From a checkpoint of a small transformer trained on Wikipedia: a variant of Adam for these matrices.
Each number is 128 + 24 x the weight over the matrix's rms, rounded and kept within 0 to 255. Layers, rows and columns count from 0.

# layer 8 MLP down (transposed), 640x160, rms 0.146, rows 50-87, columns 40-79
[[102 110 129 149 118 118  83 147 137 152  95 113 129 103 156 145 156  71  60 167 147 131 149 156 127 161 127 145 134 103 141 132 136 133 106 124 122 147 132 127]
 [120 134 105 171 138  88 103 108 106 109 140 129  87 150 144  85  74 155 114  85 170 169 155 174 145 187 117 155 114 117 162 132 181 156  75 132 122  99 146 103]
 [103 163 124  73 113 118 102 137 134 151 154  92 164 113  95 131  57 125 144 130  47  96 104 115 168 103 129  97  92 131 101 147 115 145 138 164 127 131 106 131]
 [126  88 136  96 129 147 116 159 159 126 138 128 148 162 127 140  94 115 146 154 104 140 102 100 157 165 165 138 132 132 125 100 187 138 129 126 132 110 131 106]
 [103 162 140  93 107 115 126 178 115 166 101  98 136 145 106 143 147 141 115 142 123 165 133 129 108  93  99 113 121 129 135 122 140 106 122 146 156 118 107  89]
 [133  98 126 161  94 123 117 116 117 138 148 106 101 129 126 149 156 137 136 142 112 135 123 153 150 137 131 134 164 106 160 147 121 118 104  75  92 132 137 138]
 [144 106 142 140 163 143 113 133 114 118 108 142 131  69 147 147 103 143 127 129 141 102  95 123 103 154 118 149  96 137 164 129 161 127  81 158 159 151 112 144]
 [115 171 174 131 132 134  88 124 115 113  88 123 114 126 121 131 126 121 110 135 124 117 123 104 167 114 168 127  88 135 105 134 119 153 122 138 123 138 170 149]
 [111 164 105 175 101 131 135 122 137 105 119 129 128 152 128 158 117 131 110 153 121 153 104 111  87 131 155 137 138 143 111 117 179 125 127 124 143 122  65 111]
 [123 130 137 158 147 138 149 158 149 143 125 146  98 127 125 163  88 171 132 100 165 124 161 126 132 106 127 136 100 110 112 138 134 131 145 176 121  96 148 142]
 [161 113 105 179 107 130  80 148 139 118 130 114 119 108 115 126 133 116  96 129 144 154 116 122 133 156 126 127 100 117 153 127 188 150  99 125 200 115 146 155]
 [ 97 105 134 126 116 148 108 134 101 120 139  77 137 138 118 117 107  97 128 140 137 148 139 107 131 129 125 146  94 110 118 101 125  88 100 130 178 143 126 144]
 [126 117 130 160 117 146 129 114 132 128 111 148 113 121 109 122 129 119 119 132 121 134  99 137 115 140 154 162 118 144 148 124 154 156 135 126 222 160  89 112]
 [136 108 115 168 158 104  92 114 135 142 149 141 119 153  71 158 128 144 119  93 138 142 135 119 124 131 150 114 121 128 141 163 163  89 117 112 124  91 113 118]
 [119 124 163 110 121  95 136 136 138 133 151 148 126 114 136 103 140 131  93  99 129 148 118 130 141 115 121 121 145 143  76 145 119 103 148  83 124 142 160 145]
 [169 132 142 131 101 117 124 127 130 134 102 135 114 156 106 107 155 153 137 138 129 131 109 155 137 103 106 123 119 149 161 111 110 118 130  74  55 113 124 102]
 [132 128 133 101 136 154 126 118 143 110 104 123 148 149 139 163 166 115 143 158 120 149 100 130 134 120 120 120 139 139 115 101 131 148 111 139 130 123 170 109]
 [124 150 133 109 152 119 101 167 113 119 134 124 150 138 103  82  79 143  97 135  64 121 117 144 123  82 122 144 195  80  88 113 120 149 149 108 104 121 151 155]
 [103 113 130 143 126 129  90 126 171 131 128 163 140 132 133 149 135 132  85 118  89 123 149 126  90 168 106 131 134 123 140 112 126 133 118 130 164 128  90 125]
 [140 143  99 138 139 124 122 120 144 122 109 113 128 163 123  78 172 121 117 148 103 114 149 145 110 103 126 128 140 119 138  98 121 129 132 113  68 132 146 114]
 [123 104 169 132 111 198 131 129 130 120 163 133  91 110 103 147  96 108 103 129  75 163  91 137 125 176 122 135 122 150  98 140 142 114 134 128  99 142 123 160]
 [108 113 144 168 100 137  93 128 148 101 158 164 133  90 160 161 118 138  92  99 149 107 158 134 104  96 124 109 114 133 115 160 153  97 118 125 165 121 139 138]
 [149 165  99 125 140 157 126  90 138  91 149 155 132  98 139  97 119 120 100 113 117 147 137 127 115 116 121 134 140 136 133 148 145  95 165 135 115 147 119 117]
 [131 110 118 151 115 107 132 142 129 154  92 108 123 150 125 115 150 119 151 122 141 133 130 171 109 120 120 110 157 122 133 141 132 144 149  79 125 139 131 120]
 [148 136 121 143 149 131 128 124 102 136 126 131 133 121 131 106 137 125 104 119 116 144 117 124 130 130 129 127 137 131 105 144 134 134 111 145 231 128 126 150]
 [109 109 136 122  43 133 118 106 123 160 147 167 147 175 135 116 141  95 116 123 137 133  95 134  92  83 136 130 137  40 103 113 139 163 156  83 144 199 135 127]
 [160 103 130 153 146 113 128 165 122 103 135 117 112 131 116 129 130 126 142 135 130 105 146 118  97 113 156 138 140  86 131  93 120 135 113 115 233 115  69 123]
 [133 131 143 166 135 115  99 125 150 121 140  99 143 121 111  90 151 112 147 116 140 138 143 120  95 102 141 159  98 144  89  98 145 142 127 114 183 142 108 120]
 [138 107 118 131 113 150 101 150 143  57 125 142 109  92 195 174 109 166 128 104 120 131 164 137 131 123 145 115 138 120  98 133 133 115 102 116 107 137 120 168]
 [129 111 168 113 130  95 117 157 107 167 120 160 173 140 138 114 149 120 138 131 128 139 126 137 132 117  92 120 151 140 140 158 132 151 127 141 180 151 140 108]
 [136  87 142  99 116 133 138 130 133 146 144 166 155 172 137 156 180 164 162 132 161 143 140 131 167 139 104 130 124 134 143 153  96 119 116 127 130 118  93 167]
 [120 107  99 176 118 142 141 141 170  81 105  73 111 148  97 124  91  86 106 116 154 124 126 136 111 131 167 131 189 116 117 113 141  88 122 139 110 151  73 133]
 [142 137 142 113 126 117 162 112 155 117 128 115 134 127 149  84  90 129 102 141 144  86 101 134 115 133 146 121 111 131 138 106  89  90 139  87 125 131  92 123]
 [120 150  99 147  88 128 166 129 135 128 102 141 126 120 134 138 123 114 106 134  89 137 160 139 138 148 151 135 136 148 120  73 163 138 105 148 218 173  83 136]
 [149 147 136 112 123 124 119 115 120 135 111 116  96 123 133 145  91 105 186 125 136 141 148 146 149 150 148  80 139 136 121 133 122 107 164 111 122 116 119 168]
 [115  72 151 153  99 107  92 181 173 149 136  87 158 193 110 146 128 116 146  96 119  89 143 175 158  99 148 123 111 101 106 145 131 159 127 148 132 109 108 126]
 [147 123 169 111 149  88  46 130 122 146 110 109 114 145 102 126 108 120 117 145 135 109 128 118  91 141 150 112 107 123 145 122 129 190 116 127 168 120 174 145]
 [147 107 103 138 145 131 126  83 143 121 144 118 118 137 122 181  99 131  99 114 106 114 138 125  90 149 182 124  94 114 161 138 110 139 124 118 183 112  93 125]]
# layer 8 MLP up, 640x160, rms 0.15, rows 51-88, columns 40-79
[[137 130 133  87 111  92 117 135 112 133 156 126 146 111 181 140 139 127 152 119 111  94 124  93 150 165 119  96 139 115 123 148  87 122 126 179 160 123 180 168]
 [114  95 152 150 138 174 133 151 169  96 110 139 158  76 123  78 126 139 130 106 119 149 123 146 149  78 141 164 122 113  89  93 122 152  68  98 163 121 152 132]
 [ 84 171 146 141 130 116  86 125  82 134 116 119 111 131 151  94 148 148 165 121 155  97 102 105 140 149 153 118 213 132 132 102 109 173 160 110 134 120 153 146]
 [130 111 126 134 128 131 114  93 169  80 120 177 136 129 107 138 134 111 132 102  99 136 120 143 102 116 152 136 123 128  81 180 153 159 114 146 142 143 144 132]
 [123 125 160 172 149 158  94 145 144 131 114 159 153 123 147 142 176 113 120 131 160  82 130 154 132  97 148 140 138  93 145 120 125 118 140 147 138 120 141 126]
 [ 95  98 156 107 161 113 140 108 120 126  97 112 130 117 180 153 163 111 161 137 149 154 108  89 143 110 102 142 120  83 127 121 125 128 117 150 129  99 113 127]
 [134 121 155 123 155  94 104 114 146 134 106 120 152 124 128 136 154 151 167 114 165 147 124  79 150 105 173  63 124 106 157 122 104 160  94 154  85 115 132  96]
 [150 162 100 149 109 140 115 101 121 148  86 133 150 135 158 102 154 145 135 117 100  85 152 141 141  92  68  98  97 135 138 115 123 130  91  92 120 104 148 144]
 [157 152 193 137 128  97 140 132 176 131 122 117 135  98 141 137 113 121 144 138 151 147 139 106 143 153 141 138 131 121 125 133  85 130 135 176 133 140 153 126]
 [134 124 163 106 152 158  80 149 104 114  89 162 120 117 145 127 166  61 119 103 122 108 144 123 183 113 127 143 147 154 145  97  88 135 134 147 107 142 106 133]
 [101 153 104 121 171 125  75 148 117 129 103 107 148 107 114 126 168  99 188 117 140 103  94 120 133 111 118 139 100 129  90 103 139 168 129 166 114 149 132 113]
 [132 136 117 116 127 160  89 133 165 121 115 132 145 101 137 163 147 114 116 156 123 115 150 138 131 127 111 125 133 118 140 146 123 129 117 104 123  84 174 130]
 [145 126 152  83 115 107 118 109 125 111 116 142 154 133 122 130 146 138 110 148 154  91 111  74 160  90  98 143 164  96 156 160 136 163 132 160 146 105 142  86]
 [104 105 109 105 109  97 116 127 147 105 101 145 134 135 123 146 127  89 126 133 158 119 144 117 113 130 123 163 170 145 144 138 101 110  87 145 128 148 161 162]
 [145 134 140 152 108 122 118 131 130 170 118 116 142 134 117 129 133 119 145 126 137  92 104 170 117  87 127 107 147  70 173 163 115  92 156  99 106 150 122 128]
 [ 79 134 121 169 131 126  86 105 118 101  95 147 114 132 102 145 150 130 125 112 135 140 153 145 139 109 115 129 162 140 140 138 135 133 149 126 150 159 134  97]
 [ 67 107 121 137 156 129 108 131 120  91 118  92 148 109 154 148 137 102 114 155  98  80 141 102 129 115 121 122 132 121 139 160 107 144 114 153 125 125 116 162]
 [103 123 113 133 103  87 131 111 120 105 124 110 101 109 133 111  98  80 125 156 112  90 118 132 134 101 122 167  87 121 111 121 132 154 153 137 121 115 143 152]
 [123 163 129 145 146 131 122 155  97 132  98 134 151 120 168 124 125 136 146 138 104  97 125 126 104 140 140 113 156 138  82 117 135 130 125  84 142 144 135 100]
 [105 151 106 141 112 102 138 119 117 146 108 106 133 126 141 104 156 184  99 132  88 101 138 143 156  64 159 125 103 159 116 126 120 139 128 133 129 129 138 113]
 [128  96 132 166 127 128  98  94 111 145 142 109 141 142 112 149 193 156 143 133  84 131 103  97 162 134  98 127 144 115 132 121 121 141 158 124  98 122 101 133]
 [128 142 139 141  95 109 103 131 113 140 107  92 126 126 123 107 147 140 137 162 132 106 133  58 177 152 102  82  98 106 137 122 136 183 124 104 130 133 160 106]
 [156 134 115 111 153 115  97 143 135  94 112 101 172 107 140 117 189 134 142 125 141 133 147 161 152 139 119 130 151 128 114 166 107 106 111 124 112  88 171 140]
 [160 111 144 101 115 116 111 139 119 117 136 130 135  98 128 135 103  83 191 137 144  90 146 156 149 106  88  88  94 104 123 124  98 152 106 104 133  65 121 110]
 [128 159 145 108 144  75  99 132 153 103  66  76 110 108 152 194 171 152 152 156 127 119 141 131 135 154 171 137 119  91 106  79  68 121 195 130  84 135 150 140]
 [114 123 194 110 136 137  98 166 151 120 116 105 122 126 180 109 148 116 152 109 148 101 136 135 113 107  91 103 160 141 154 124 102 128  90 143  89 121 153 158]
 [115 123 171 155 138 130 101 124 125 112 123 107 119 122 137 133 160 156 124 129 116  57 149 163 139 124  73  95 125 117 129 123 120 118 120 137 117 156 143 157]
 [ 60 120 106 124 175 128 120 116 141 118 114 146 156 138 168 157 141 142 171 127  94 144 106 136 103 129 115 156 165 130 113 136  73 130  93  99 119 142 180 124]
 [147 149 125 103 147 113 109 153  85  86 134 168 109 146 131 117 148  97 133 114 189 136  75 121 139 131  63 130 173 127 131 143 133 139 116 124 119 179 141  75]
 [149  97 134 137 159 119 108 156 140 114 113 152 141  96 132 118 146 140 124 123 122 144  99 134 156 123 169 107 136 152 155 178  93 144  87 136  86 127 170 128]
 [121 175 153 120 129 114 112 133 120  93 100 132 100 111 121 154 181 156 122 150  89 156  89 148 158  94 167 105 156  97 136 107  92 127  96 111 139 119 142 118]
 [104 102 109 121 107  57 137  86 154 115 136 140 129 145  95 103 159 141 123 138 126 121 202 136 129  76 123  97 159 124  63 148 103 157 151 120 128  88 139 100]
 [133 148 140 138 138 120 113 153 104  97 140 118 114 100 110 125 121  82 133 129 117 116 136 132 135 131 109 133 144 134 109 130 125 115 135 116 124 105 163 120]
 [157 131 105  97 114 143 135 170  82 101 118 116 141 110 106 128 122 132 109 118 117  74 125 143 130 120 149 157 108 134 145 142 124 134 157  95 109 160 125 134]
 [146 135 134 135 114 142 121 152 113  96  92 127 135 120 107 162 156 156 107 139 120 118 124 119 148 144 150 127 154 102 135 119 121  98 127  93 154  83 142 153]
 [ 87 144 173 128 128 159 112 136 138 118 135 105 138 108 161 152 147 116 148 158 145 138 109 112 113 105 108 130  86 142 144 140 147  74 141 149 115 140 130 135]
 [150 197 118 105 143 108 123  97  87 135 124 130 124 139 106 157 116 135 136 109 131 126  78 110 138 141 121 147 113 161 164 106 123 147 155 155 123 159 166 145]
 [134 166 155 190 132 120  93 154 116 101  80 165 113 104  81 126 169 142 135 124 117 138 154 147 130 104 101 122 149 116 120 151 112 144  92 119 112 107 148 107]]